Weights of a small GPT-style language model, trained from scratch on English Wikipedia.
Size: width 64, 1 head of 64, vocabulary 8192.
Each number is 128 + 32 x the weight over its row's rms, rounded and kept within 0 to 255. Layers, rows and columns count from 0. The size above them is the row's rms in percent of the matrix's.

# layer 20 attention query, 64x64, rms 0.12, rows 0-52, columns 0-63
size [ 77  63  74  87  85  82  67  89  95  86  83 108  86 129 109 124 114 100 104 114  97 104  89 108 106 102  71 100 108  89 103 104  98  97 105 107 114  89 103 108  92 119 119 104 108 114 110 111  70 104  98 103  99]
[[129 148 152 117 142 127 129 115 137 150 146 164  84 149 125 136 104  73 165 133 105 148  83 144 116 113 116 200 158 125 122 146 111 110 146  96 206 167 202 170 144  75 150 100  82  99  95 161 126 124  73 160 105  82  78 138 117 185 172 132 129 118 180  99]
 [115 103 163 115  83  84 149 138 111  95  91 120 158 131 168 148 158 168  75 109 124 144 149 134 116 107 185 102 139 127 121 128 130 104  55 136  84  79 138  62 116 165 160 147 114 139 149  84  97 105 147  95 163 161 189 112 152 161  80 157 127 157  71 188]
 [117 192 123 132 105  50 143 106 123 111  73 158 182 179 158  86 110 151  98 156 165 149 108 152 128 153 122 181 133 127 113  88 141 153 152 124  74 106 155 118 100 205 141 100 162 154 135 141  69  82 165 118 103 118 112 125 182  89 156 146  97  98 115 133]
 [141 180  99 124 130 116 118 108 147 163 106 166 120 100 138 172 102 109  79 156 119 145  87  98  92  97 112 133 137 125 139 117 135  84 124  73 198 195 206 160 142 101 112 110  74 130 125 100  96 109 130 173 136 130  79 195 106 155 130 182 136 100 159  89]
 [137  67 151 154 155 199 143 194 137 103 123 117 159 113 109 155 174 167  87  85 160 149 127  86 112  85 157  79 131 160 159 147  98 161 103 148 119 123  97 140 102  98  89 108 138 164 165  76 156 142 118  88 163 183 110 149 105 133 106  92 104 169 140 185]
 [129  96 141 142  98 144 104 147 146  93 145 135 142  68 117  59 120 154 200  88 144 120 137 130 138 177 148  91 101 131 112 152  94 134 108 158  78 128  46 107 114 134 178 154 190 143 135 130 147 131 143 107 120 183 204  90 144 127  99 129 113 151  85 180]
 [118 143 101  97 157 128 139 126 108 158  34 104 138 151 135 185 152 100  58 149 153 164 127 111 114  54 172 188  98 166 123 125 126 104 116  67 130 156 148  96 122 164  86 116 111 106 132  54 129 100 125 144 143 103 123 177 147 133 143 161 114  91 161 105]
 [113  98 139 111 129 148 141 191 152 132 110  77 204 163 119 115 206 153  93  94  83 144 129 156 140 120 147  72  80 144 166 148  97 168 124 133  73 116  91 122 134 128 113 106 171 148 172  86 143 156 122  78 153 168 143 132 115 132 164  66 170 149 118 156]
 [ 67 109 150 135 146 115 193 181 106 131 139 138 146 138  93 141 184 158  94 127 102 149 120 135 142 159 152  76  97 116 120 117  61 133 110 145  70  93  83 200 137 130 110 112 134 125 180 119 139  94  83  92 132 134 124  94 113 115 187  78 118 191 172 121]
 [142 106 120 207 121 118 144 138 221 108 125 139 131 144 145 150  88 115  58  88  88 152 144 141 115  93 155 123 151 105 143 119 161 165  92 114 120 155 127 132  95  88 132  93  92 137 150  86 103 137  75 155  95 177 142 150  91 122 131  76 186 140 125 199]
 [ 71 132 114 154 155 147 155  79 149 203 100 139 104 153 122 113 145 149 118 199  86 175 175  87 144 108 115 151  93  62  97 126 153 109 136 111  96 122 117 107 141 142 122 102  86 114 171 126 136 159 115 125  99  83 159 123 162 113 189  76 138 182 140  68]
 [160 115 143 110 129 139 146 210 154  54 125 134 179 168 128 170 157 165  42 123 101 125 119 192 145  96 156 103 124 122 127  74  60 152  90 140 101 134 113 131 137  76 168 124 152 102 142 100 123  87  94 125  90 139 116 142 124 131 142 108 165 160 158 162]
 [164  97 159  99 152 109 134 204 116  85 116 148 142 155 145 178 154 159  56 169 124 136 146 169 161  97 127  89 115  82 100 106  88 164 160 145  99 124 111 114 116  97 214 128 165  89 117  83 117  75  92 118  99  99 144 132 125 133 164 111 154 156 166 158]
 [112 140 165 136 109 129 178 129 119 131 137 164 120 163 129 145 180 103  91  86  77 167 124 174 136 147 188 102 114 116 168  65  50 130  87 157  75 120  88 178 155 132  95 129 109 126 167 162 145 106  81 173  99 110 134  87  88 132 150 136 150 169 169 145]
 [100 133 147 154 155 140  90 164 142 143 115 140 167 133 127  52 173 188 140 122 117 115 137  62 148  74  97 130 124 172 126  89  62 133  88 132 146 108 131 121 139 102 148  87 209 177 160 157 142 121 128  96 127 161  89 152 144 124  85 139 118 103 128 205]
 [146 133 128 143 106 111  94 110 130  99 151 129  75 122 202  86  78  45 152 148 136 134 112  73 136 115 148 146  98 105 155 175 213 123 177 188 112 143 107 156 105 157 125 126 174 108 132  73 124 112  78 154 112 144 184 101 120 133 105 137 146 109 149 150]
 [115 119 158  78 109  96  95 140 176 155 105 119 210 139 146 164 166 108 113 166  76 187 166  95 121 146 136 170  91  92  39 111 120  85  97 166 133 121  90 121 108 140 104  93 195 116 120 108 103 155 108  91 146 155 111 176 140 107 106 133 139 116 124 152]
 [ 98 128 137 127 136 107  80 142 120 108 169 144  89 182 162 124 143  95 174 171 119  93 112 107 160 196 134 121  92  69 121 153 138 130 111 177 119 151  85 130  89 145 119  99 119 139 197 169 133 131 182 118 121 101 156 174 138  81  83 114  93 214 145 108]
 [140 133 176 148 160 100 121 133 115  79 190 123 148 149 132 156 118 109  96  91 133 179 132 131 146 144 103  86 206 143 137 101  92 132 133  97 128 116 160 116 128  73 100  86 207  75 158 122 181 175 123  92 120 114 154 139 129 135  73 194 131 101 104  86]
 [122 126 124 198  92 108 115 167 127 138 149 117 139 105 125 179 148  81 110  97 146 112 114 156 140 161  88 169 162 114 161 115 194 133 160 115  66 136  90 164 139 157 131 145 126 147 139 112  68 115  99  33 111 105 114  51 123 104 160 125 157  99  84 154]
 [142 174 145  90  85 152  74 114 114 125 135  52 140 210 127 156 149 143 136 135 156 126 144 144 127 187 187 123 134 112 109 181 139 131 100 133  88  78 103 158 103 168  49 148 139 153 177  99 164 127 112 106 102 163 155  92 112 106 159 162 102 134 115 153]
 [110 102 134 102 128  88 178  94 105  21 158 124 172 138  96 109 117 174 121 131 142 138 164 177 103  99 104 182 139 183  95 144 101 110  96 148 113 130  76 153 107  66 157 183 121  62 128 183 139 146 137 142 151 134 138 107 143 124 168 150 143 130 142 151]
 [145 102  72 129 138 137 141 139  98 152 135  92 102  78 137  95  94 160  81 117 139 146 154 136 153 176  84  96  97 124 120 111 157 143 143  98 120 140 114 120 193 167 136 126 109 109 124  90 135 109 100 194  94  77 167 180 200 169  88 133 131 169 180  66]
 [ 64 160 114 164 176 115 155  93 137 187 133 137 104 130 163 154  87 162 127 189 130 105 105 130  87 142 143 217 107 118 136 136 150 129 117 109 151  83 168  88  96  81 104 146 119 183 114 126 121 124 145 120 125 102  84 113 152 194 109 131 146  50 152 141]
 [148 140  78  89 104  59 117 144 130 118 142 159 151 172 164  32  83 121 100 137 100 173 155 130 112 140 192 151  96 120  92 132 149 123 131 161 171  99 140 125  85 145  87 162 159 109 130 171  79  79 162 135  94 148 137 143 130 140 136 136  75 187 126 129]
 [ 87 113 175 162 112 115 100 140 151 124 163  94 174 118 100 136  90 157 122  54 111 103 117 107 122 169 107 157 142 124 106  93 187 106 143 135 138 109 134 197 146 140 127 138 155 174 149 114 120 109 101 190 168 148 158 117  85  87  44 107 174 104 153  75]
 [111 151 152 129  93  65  88 138 155 119 162 116 142 112 147  98 126 107 119 119 178 108 191 117 143 125 185  78 138  62 149 146 119 150 145 122 137 137 155  59 122 152 108 102 139  77 119 144  61 175 216  87 109 124 119 138 154 149 153  96 173 151  98 135]
 [145 111 135 156  88 130 175 217  86 143  91 123 111 151 147 174 110 141 121 103 117  72  89 133  85 158 140 132 187 207 144 108 103 116 104 149 195  83  99 152 125 103 138 172 110 160 138  83 110  94 109 100  94 151 110 131 101  98 110 112 177 121 146 100]
 [129 118 163 141 102 119 129 171 117 102 131 120 126 182 165 132 173 125 118 173 119 160 170 122 146 130 163 162 105 100  86 120  90 115 149 118 158 138 133 129 118  79 130  92  80 107 174  64 135  54 134 137  49 120 123 106 216 103 155 133 153  78 172  93]
 [148 107 132  76 111 146 108 115 114 131  77 110 137 123 107 183 136 104 121 163 124 144 140 156 165  87 156  36 106 104 130 137 182  83 119 104 138  79 101 135 106 162 159 154 157  67 128  85 116 123 168  72 141 123 158 193 163 131 135 188 136 149  72 114]
 [ 89 125 147 142 183 127 132  88 112  62  82 161 126 132 121 111  69  97 111  47 123 173 121 125 101 103 125 122  72 176 127 136 155 117  91 159 121 118  71 151 124 116 192 141 142 160 129 117 123 130 175  96 122 171 151 175 131 143 154 184  77 140 173 103]
 [143 187 120  98  92 146 159 105  90 151 140 156 129  91  90 144 147 151 164  85 217 155 105  68 106 191 147  66 168 155 132  74 162 150 150 107 146 118 121 151  91 163  93 140 111 115 129  89 125 147 146  92 141 146 138  87 103 105 111 142 108  88 164 179]
 [ 81 195 161  95 121 165 131 145 127  81  81 137 159  98 116 188 143  90 111 153 150 141 122 147 159 108 194 118 134 166 128 114  86 119 101 145 178 167 104 186 166  99 149  94 104 139 111 105 110 119 132 102  54 146 114 152 176 167 147  92 131 113 189 106]
 [150 134 164 148 141  83 111 159  80 106 110 145 146 123 124 160 103 118 179 130 139 136 121 192 125 115 129 149 113  77  59 135 150 186 105 138 117 131 105 184 100 131 168 157 165  90 124  91 149 102 154 131 168  98 182 160 169  79 119 152  63  54  98 132]
 [151 108  96 142  84  71 190 171  78 150 144 161 117 153 104 160 108 138 153  69 153 112 123 107 116 106 135 130 169 116 133 109 175 164 129 135 203 132 122 140 113 180  72 125 135 165 141 156 137  96  78 103 121 117 135 135 116 131  97  99  39  84 152 175]
 [129 106 126  84  82 116 147 133 115  94 130 177  52 160 127 189  91 109  87 107  92 117 119 131  75 103 125 193 102 155 109 127 116 189 111  96 168 123 180 200 143 165 151  97  94 119 109  97  78 119 116 138 151 131 137 149 140 141 176 143 113 124 154  70]
 [110 121 149 101  97 143 148 146 143 199  91 110  81 117 176 130 163 181  85 110 115 133 189 197 161 116 152  65 153 143 121 148 132 149 106  88 105 140  84 133 133  65 151 125  83 113 172  96 100  90 153 119 150 185  82 100 115 144  91 148 116 142 165 125]
 [120 129 149 100 113 153 132 136 133 139 141 151 119 157  83  98 134 111 114  87  50 129 111 132 184 160 105 110 117 141  99 204 127 118 164  91  27 137 174 119 144 141 120 111 148 137 125 139 137 222 172 172 120 154 121 131 113 101 142  79 130  99  86 168]
 [150  62 149 104 138 178 123 109 162 147  68 100 121 147 151  97 167 148 128 151 127 165  53 124 121  82 176 125 185 152 113 108 100  97 213 159 126 167 127 161 130 104  84  95 165  92 124  89 123  99 183  57 134 108 114 127 116 123 142 133 134 128 127 137]
 [ 93 155 110 105 168 125 111 124 100 150  98 158 155  72 141 151 129 111 123 155 166 149  66 118 148 134 168  58 131 134  44 138 141 129 146 144 139 102 168 150 128 135 163 128 162 124 108 166 132 176 116 159 128  63 125 130 120 138 158 166  90 133  79  27]
 [168 129 125 165 111  98 123 180 113 179 116  95  79 102 167 151 102  95  76 140 197 120  84 153 131 143 136 122 109 100  83 128 146 114 102  94 101 135 124 170  74 133 123 111 130  78  87 140 117 186 144 164 104 183 125 191 101 109 201  99 155 122 156 138]
 [129  90 187 185 159  98 110 100  99 186 148 102 110  88 133 106 140 120 158 120 145 104 164  59 112 121 175 179 186 105  68 138  93 126 148 149 146 159 143 167 130 151 105 143  88 145 140 100 145 171  71 149 102 158 138  78  81 117 152 145  72 131 119 142]
 [ 65 124 153 143 163  65 109 119 137 116 158 123 114 138 152 124 119 108 177 119  98 119 100  95 148  93 140 164  88 141 195  92 187 130 165  49 107  86 116 121 120 212  81 127 113 135 108 158 141 126  94 140 140 108 189 117  89 159 121 152 159 146 111  86]
 [144 166 169 124 113 109 136 140 114 208  94 149 139 129 150 136 138 102 184  88 189 130 134 134 122 180 117 141 134 152 119  80  68 122 197 129 145  87 141 131 136 165 125 109  84 107 115 132  84  69 161 165 152 174  82  79 112  68 107  82 111 145 124 147]
 [185 168 135 127  67 105 134 154 110 154 155 101 136 157 120 190 116 158 116  88 161 129 111  75 116 169 201 134  92 115 170  88  78  87 116  82 111  93 131 160 101 110 167  86 173 123 153 143  84 147 153 152 133 111 120 105 131 149 133  97 105  86 147 197]
 [126 176 153 126  89  62 153 140 111  76 224  96 150 164 135 118 111 141 126 138 138 151 109  60 110 166  75 126 108 138 149 107 174 159 114 116  97 146 108 114 143 156 153 106  85 171 135 190 126 155 118 169 135 138  91  68 149 101 161  94 110 115 134  84]
 [149  93 157  79 120 106 167  67  88 103 158 121  99 127 169 103  92 121 162 151 142  96 115 105 148 164 111 132 159  98 100 116 132 186 124 131  44 123 134 156 124 111 161 183 100 125 158 122 138 125 106 143 127 106  22 167 145 130 114 182 147 137 102 179]
 [178 183 155 135 133 182 102 172 166  68 196 161  99  87 110 148 173 121  77 151  97 208 139 158 130 114 106  98 141 100 102  93 106 108 125  94  98 117 148 137 110  95 123 144 160 141 144 167 116 103 131 105 120 149  96  79  93  93 155 168 180 131 101 126]
 [101 142  69 117 154 127 124 154 151  86 113 147 187 191 141 104 103 101  61  77 110 113 155 142 113 140 173 103  97 139 101 140 102 131 135 152  78 151 100 116 111  90 196 118  86 155 125 181 113 119 138 166 145 141 150 186  94 191  98 170  96 131 164 109]
 [131 104 138  59 174 111 139 157 107 169 156 124 150 118  92 108  72 144 120 139 132 106 117 126 163  75  91 126  90 141 131 204 164  90 130 152 165 171 171 122 135 178 187 112 153  76 123 143 135 124 195  96 129 133  99 152 193 106 104  94 103  87 140 109]
 [158 154  63 152 136 136 144 156  69 105 148 138 116 120 191 120 122 175 187 137 117 171 184  51 146 172 103 129  87 162 110 126 157 136 109 148  79 159  78 118 184 122  94 118 113 141 125 167 122  64 137 137  93 104  84 141  97 130  94 142 103  96 121 142]
 [103 119 119  63 109 119 107 164 129  91 149 147 154 105 117 104 115 151 163 101  66  89 124 100 148 140 100 144  79 166 183 178 197 158  81 158 167 142 126 160 161 172 166 129 133  93 119  78 115 174 136  57 137  89 108 124 123 158 111 127 147  77 105 151]
 [143 172 129 120 146 118 145 214 145 119  73 132 136 118 112 138  94 144 134 167 179 131 138 132 111 137 153 121  99 102  49  85  79 152 112 131 123 134  62  99 102 142 118 226 149 147  94 131 114 125  87 101 109  72 136  88 105 107 162  95 146 137 156 168]]
# layer 20 attention key, 64x64, rms 0.122, rows 0-51, columns 0-63
size [ 82  70  84  66  98  69  90  92  85  95 110  95 170 100 111 116 109  92  95 120  83 108  89 103 103 112  71 104 118  88 106  97 100 100  99  94 114  87 102 107  99 112 117 106 111 122 104  98  73  99 100  88]
[[150 120  99 108 170 154 120 175 169  75  88  62 193 130 100 168  99 129 121  97 118  68 156 120 125 179 140 118 117 191  96 167 141 151 132 133 102 142 151  67 104 119 154 154 137 113 153 135 143 125  85  75 146 139 125 135 166  92  67 132 180  93 108  95]
 [ 61  75 146 118 131 158 132 169 134 128 143  83 176  96 137 122  84 106  75  84 114 117 150  96  93 155 129 109 161 172 129 152  82 120 166 169 128 129 136 186 134 146 142 143  88 130 175  59 124 133  66  92 149 177 135 118 185 147 107  99  85 154 142 104]
 [165  92 104  84  97 185  77  78 111 118  93  84  92 106 148 185 153 136 122 161 168 132 128 149 113  35 129 131 125 169 121 131  68 137 109 158 126  87 155 140 168  87 112 128 124 119 163  80 129 150 147 165 110 134 150 128 164 178 130 133  72 116 149 174]
 [128 127  97  83 136 198  87 164 169  99 127 111 157  96  70 192 115  85 222 102 169 114  91 125 126 153 147 124 136 170 157 179 144 152 143 158 127 101 169 118 186 135 116  99 177  96 124 135 147 138 132 135 156 141 112 104  99 152  96 117 138  71 103 116]
 [ 84 159 150 142 137  74 180 134 110 151 162 171 119 142 153 120 132 135 114 144  42 155 163 141 168 190 145 144 120  68 106  62 211 108 134 123 122 147  71 135 106 125 131 135 106 114 104 138 135 136  96 138 126 120 144 115  84  73 175 107 152 181 124  96]
 [136 131 129 120 118 108 143 119 100 172  85 107  93 118 154 121 150 174  63 141 176 146  91 166 151  35  80  85 163 150  90 163  97 126  84 149 117 133 124 133 130 154  90 104  95 162 136  79  96 160 149 113  79 152 113 132 153 163 152 113 120 204 155 164]
 [108 131 132 142 151  98 157 162 113 118 184 147 106 134 117 134  92 154 144 152  51 123 166  71 127 177 132 137 129  58 155  58 173 114 158 100 134  99  90 175 125  94 130 156 137  95  91 119 147 103  75 126 154 103 119 125  71  66 150 104 127 126 167  74]
 [ 50 121 121 196 149  86 168  96  75 121 156 175 130 119 162 124 104 123  77 177  59 106 142 104 109 166 136 120 121  94  92  45 174 118 175 140 161 125 103 150 106 120 132 151 140 110 139 115 130 133  94 132 137 142 115 109  70 107 161 136 137 173 174 118]
 [ 90 129 151 174 162  72 160 102 100 131 154 130 105 105 121 116 127 160 105 151  47 141 179  98 141 119 129 133 118  67 147  73 183 116 190 131 116 105 102 153 129 124 128 168 131 149 105  83 146 101  56 147 148 134 134 141 113  87 190 149 122 170 178  88]
 [134 104 152 154 143 116 131 120 138 122 131 132 109 117 135 138 141  87 103 130 165 111  81 141 128 136  91 130 122 163  88 179 143 200 139 118 158 161 178  92 138 188 173  79 126  98 162 144  74 114 211 131 100 149  28 106 158 187 136 127 149 112 114 139]
 [118 144 128 161 147  99 165  92  73  85 139 161 136 104 130 112  94 131  92 122  65 134 153  90  93 150 136 120 160  84 149  51 134 147 181 157 136 134  84 159 106 101 135 164 150 124 110  67 142 178 109 156 142 116 162 129 112 109 118 157 161 175 214  86]
 [ 57 211 120 138 139 146 168  68 138 167 171  86  86  88 130 114  77 164 154  86  86 131 120 102 137 129 118 103 116 119 153 148 142  60 134 111 128  97 105 153 179 136  88 151 143 131 169  95 176 124 143 128 103 183 111 143 172  89 130 138 112 178 128 113]
 [157 118 107 110 125 112 117 149  57  74 121 176 160 128 154 111 163 150 103 176 129 149 199  67 107  87  88 106 146 107 161  72 112 154 137 145 155 128 107 132  81  94 138 161 139 136 126  75 117 158  70 136 143 118 194 130 121  92 101 159 151 151 193 118]
 [142 121 129 107 113 150 127 136 199 133 162 150 131  77  79 148  72 104 148  78 109 117 118 140 192 132 192  91 164 109 163 138 125 149 136 162 108 128  96 110 160  62 148  98 161 137  50 147 133 137 175  89 166 134 169 152 113  97 131 117 158  76  95  98]
 [107  51 125 148  93 118 169 122 163 143  96 132 172 137 139 139  82 140 116 108 117  79  82 116  81 110 146 117 118 139 148 144 171 131 128 154 106 176 140 184 123 125  68 106 124 129 162 166 180 101 146 161 225 176 101 191 113  92 158 134 114 113 120 120]
 [145 124  69 153 112 122 123  89 135 157  90 119  97  72 159  86  91 144 126 151 177 149 118  93 137  72 133 169 117 146 181 185 183 170 176 138 127 170 127 148 101 108 120 136 129 137 100  91 126  87 153  99  90 163 143  88 199 103 165 124 115 121  88 181]
 [115 124 120 102 139 103  85 124 170 135 125 140 149 179 123 123 153 107 101  85 127 139 147 149 108  96 128 162  96 115 113 174  72 154  91 136 196 136  93 122 163 135 151 139 174  90 120 155 103 192 188  88 112 100  88 153 137 126 187  72 189  90  81  92]
 [112 139 104 124 115  77 110 101 127  99 127 152 126  95 179 191  65  77 132  78 126 145 148 164 187 127 119 171 133 164  90 190 107 112 122 147 172  79 141 159 196  98 132 139 113 126 136 168 100 145 122 118 143 147  83 146 104 107  95 131 101 208 147 100]
 [122 123  85  56 127 180 110 147 115  50 138 103 149 107 142 140 102 110 114  70 168  94 125 184  85 113 101 169 128 134 164 105 132 199 162 127 122 165 128 163 141 130 114 110 114  77 134 122 157 199  99 105 165  74  78 131 133 158 125 126 110 168 156 121]
 [117 165 183 114 122 122 110 116 142 142 136  96 103 129 189 121 145 199 104  95 124 103 118 143 175 173 108 147 139 186 142  72 156 129 116 121  42 106 156 134 118 131 140 120 148 140 137  87  67 108  87  99  97  83 180 109 139 139 153 123 122  97 111 214]
 [135 166 140 112 157 159 124 153 191 114 176  88  72 104 165 139 110 174 142 155 128 114 155 133 106 178 146 128 125 144 105 203  69 145 112  79 119  53 108 154  72 117 146 105 121  98 164 119 142 136 104 156 118 157  73 110 100 113 168 130  57 155 124 141]
 [174 100 105  86 149 142  89 112 125  34 107 138 172 156 136 120 144 146 143 159 175 115 172 160 109 121  73 130 116 132  69  97 193 106 123 202 149 103 136 111 120  77 118 108 152 116 128 157 165 115 172  80 139 175 136 121  91 133 134 117 109 114  86 174]
 [141 113 195 147 132  61 123 141  84 131 161  78 105 147 131 117 152 112 117 129 148 146 116  90 146  96 114  91 173  62 139  99 126 162 130  70 107 126 135 101 140 151 106  64 111 144 107 134 187 199 138 149  84 141 110 175 202 119  96 135 116 156 175 114]
 [107 139 158 159 140  73 170  51 174 129  77 157 121 146 150 152 145 118  74 144 144 101 111  72 175 107  98 136  81 137 162 149 118  99 145 143 102 105  76  97 114 155 133 149 168 158 154  90 136  97 128 139 151 141  88 153 105 165 128 163 141  49 192 130]
 [149 133 129 113 181  94 124  96 105 124 162 148 173 205 170 120  81 113 139 175 187 165 168 151 120  47 104  93  65  99 137 136 127 138 132 146 184  99 104 121 103 109 165 149 161 126 101 162  74 128 132 125  82 114 135 132 128 143  83 155  76 152 112 115]
 [155 142 123 176 119  47  79 123  76 133 129 139  92 113 142 111  84 177  95 109 167 115 135 108 123 128  96 193 138 161 160  85 134  83 116  97 119  72 104 147  72 167 158 160 136 105 113 114 140 191 115 175 117  95 146 130 202 122 112 142 115 137 144 169]
 [120 184 106 107  89 107 152  70 153 134 155 135 140 194 166 146 122  80 138 137 111 135 125 198 171 137 160 124 105  46 143 150 103 130 154 108 163 167 184 137 128  87 147  83 150  96 105 173 116 165 135  86 176  85 127 100 122 175 136  96 120 122 109  94]
 [184  68 172 142 111 184 136 157 144 142 123 147  79 159 153  53 102 112 105 110 115 102  73 127  62 175 102 174 128 144 162 121 110 121 139 146 199 136 139 160  82 122 132 169 109 158 117 119  94 105  79 116 132 134 132 178  72 154 134 119 143 112 129 171]
 [166  58 131 146  82 123 139 148 148 125 160 104 133 144 206 141 126  46 116 127 107 161  97 127 118 108 195 149  94  48 133 131 100 152 123 133 131 103 152 104 127  96  96 104  81  96 135 167 142 127 191 119 128 174 143 114 104 147 148  85 154  92 175 147]
 [136  86 150  69 119 144 105 141 175 127 142  89 165  85 115 118 178 134 146 131 120 159  85 160 149 159 140  50  96  96 124 199 148 123 124  99 129 122 115 126 138  97 158 115 116 204  98 177  91 107 140  85 140 112  67 146 169 102 161  94 154 182 122 103]
 [151 158  95 115  96 128 127 119  64 121 183 186 169  92 144 128 107 119  89 132 191 193 133 129 127 131 122  98  99 135 107 157 244 124  94 140 139 140 101 114 118 116 112 150 151 179 126  89 103 109 155 137 104 125  98 162 140  91 123 164  67 147 158 154]
 [ 37 154 113 154 101 158 181 174 102  98 152 107  92 119 169 158 147 147 159  67 144 153  73 121  98 139 159  97 171 166 150 134 117 137 171 101 114 128 137 123  56 114 133 114 171 108 179 171 123 105 100 109 114 157 115 128  86 111 170 110  95 127 162 170]
 [128 133  97 193 105 155 114 171 135  96 156 120 186 121  96 160 112  63  82 112 116 114  90  98 131 146 198  98  66  85  93 164 201 129  98 159 111 142 127 145 129 144  88  83 143 103 137 144 136  90 115  95 141 168 145 145 124 160 109 113 118 105 189 166]
 [147  79 131  55 110 144 101 117 117 132 102  89 173 129 116 163 118 120 127 125 171 136 141 145 184 176 141 120 104 145  73 110  99  93  84 144 101 100  44 179 143 106 155 157 181 148 132 140 188 113 176  92  88 110 127 105 193 124 124 152 117 125 154 162]
 [128 147  69 138 169 126 218 131 113 116 100 125 100 140 157 142  88 163 128 110 127 185 114 166 110 141 142 139 149 180 167  92 118 154 106 123 105 155  54 130 106  93 166 129 137 141 140 130  92 122  95 104  59 105 176 187 126 144  50 142 111 105 146 148]
 [209 101 106 165  96 183 119  85 119 101 135 175 150 169  65 125 117 129  79 138 118 131  86 145  95  67 107 142 139 132  89 142 146 150 102 114 139 150  96  79 130 113 116  90 164 171 178 154 130 118 137 176  73 138 132 139 167 167 123 155 135  85 178  93]
 [140 142 189 140 148 127 120 139 122 175  92 163  87 136 153 112 156 153 173  45 104 114 128 154 125  94 151  91  96 106 131 145 197 136 113  82 143 141  77 139 152  96 139 124  75 170 116 156 159  77 117  76 216 156  98 115 119 115 146 117 102 104 150 153]
 [147 140 141  92 141  51 143 140 117 146 144 155 111  97  73 121 106 173 144 156 104  66 143 122 115 154 174 117  92 102 104  69 127 153 155 127  45  89 109 169 141 132 170 161 144 122 137 116  81 111 154 178 118  96 145 132 174 110 198 112 111 171 125  86]
 [140 111 151 130 180 210 122 156  76 164 115 126 141  86 123  78 110 135 117 136 168 142  97 137 170  80 108 142  93 132 120 136 208 107 143 151  55 113 128 114 131 120 156 143 150  57 155 103 113 159  94 104 168 108 198 105 105  71 113 138 139 146 134 124]
 [ 91  99 145 134 136 147  84 133 112 131 132 126 180  74 155 156 141  95 139 127 135  82  59 106 140 133 165  62 117 132  86  99  81  94 119 170 137 134 135 132 165 193 144 129 153 123 145 149  88 147 134 156 135 139  73 123 188 134 107 189 109 221 142 147]
 [146 148 180 103 145 141 141 121 111 146 142 165 115  99 105 148 145  62 105 155  75 147 119 113 132 145  79 124 136 113 125 112 131 115 100  80  97 133  87 222 115 199  99  97 182 119 115 190 105 126 153  84  90 167  99 118 119 152 194 148 164 144 105 100]
 [152 173 119 167 180 134 152 145 132 169 133 110 103  87 132  90 116 128 138 137  95 122 103 135 125  88 185 157 190 127  64 104  91 108  95 156 174 161 150 113  56 166 137 171 134  97 165  73 163 129 154 118  74 142 131  73 118 136  94 170 110 107 145 173]
 [105 176 126 144 130  98 123  70 135  29 130 130 161  90  65  63 102 138  92  95 108 144 156 118 135 152 112 157 114 140 207  92 107 130 141  85 140  93 102 112 140 184 108 109 138 160 115  86 100 149 122 134 129 114 164 110 147 136 118 173 168 187 154 115]
 [110 135 139 166  96 181 139 141  90 183 118 129 108 186 115 105 119 167 156  88  95 164  88 114  72 143 149 153 114 104 129  82  44  99 164 137 166  76 185 134 117 132 114 149 141 103 144 141 186  94 150 158 131  95 119  88  69 164 148 110  99 117 131 158]
 [119 158 137 118 115  89 119 141 131 105 146 115 103 135 111 175 140 149  68 130  49 153  84 137 101 170 145 111  81 210 156 176  79 122 136 109  69 161 108 133  94  97 125 166 156  72 113 181 115 136 157 123 127 154 139 114 141 179 162 137 106 140 194 100]
 [ 65 146 125 165 101  79 107 125  87  42 181 176 141 108 196 160 114 140 108 152 117 127 153 131 104 135  77 110 135 153 111  54 136 143 100  89 155  71 148 123 165 125 179 121 145 136 141 122 138 136  99 134 110 204 185 128 151 150 124 141 119 132 105 117]
 [136 132 115 141 142 126 156 118  55 125 100 126  71 134 160 176 138 183 111 139 102 113 146 134 162 142 126 111 125  44 110 156 110 122 141 180 118 118 140 113 149  95 106 135 155 185 195 158 199 149  91 107  91 136 119  90 105 118 184 194  90 127  94 107]
 [142  85 128 101  92 129  52 164 153  86 133 134 174 130 148 171 124  96 134  45 134 141 167 139  87  60 143 103 154 155 161 123 126 133 104 142  88 168 143 160  88 148 122 138 108 112 149 127 109 126  73 160 165 177 130  80  73 134 182 106 165 166 117 127]
 [134 109  93 150 126 103 131 124  95 112 123 191 157 176 195 128 144 130 118 132 134  97 162  86 106 150 196 142  59 133 112 162 189 165 125 129 106 118 123 142 115 124  95 151  79 130  85 136 110 134 186 177 143  82 107 136 108 120 108 188  49 156 117  99]
 [137 130 127  88 134  65 103 121 117 178 126 212 139 115 135 182  73 154 145 177 103 181 107 110 203 116 130  63 137 112  83 120 154 120 141 172 126 101 130 136 138 108 145 108 140 115 105 151 136 126 142  94 112 125 146 182 208 107  80  84 110 108 114 120]
 [ 77 180 139 147 164  64  89 174  83 131 183 117 132 135 142 128 131 111 101  89 159 167 177  91 154 165  87 111  93 160 147 108  97 150 175 125 123 125  79 162 116  95 165 137 122 138 179 147 129  93 130 125  74 175 153 135 105 107  76 163  74 102 145 104]
 [106 183 153 107 130  88  91 151 148 110 144 145  94 140  93 152 101 170 136 135 124  74 110 132 213 190 135 112  93 161 122 160 186 132 124 141 174 170  84 121 163  69 142  93 173 134 138 110  86 112 119 125  83 115 168 129 182  91 135 122 125  69 118 153]]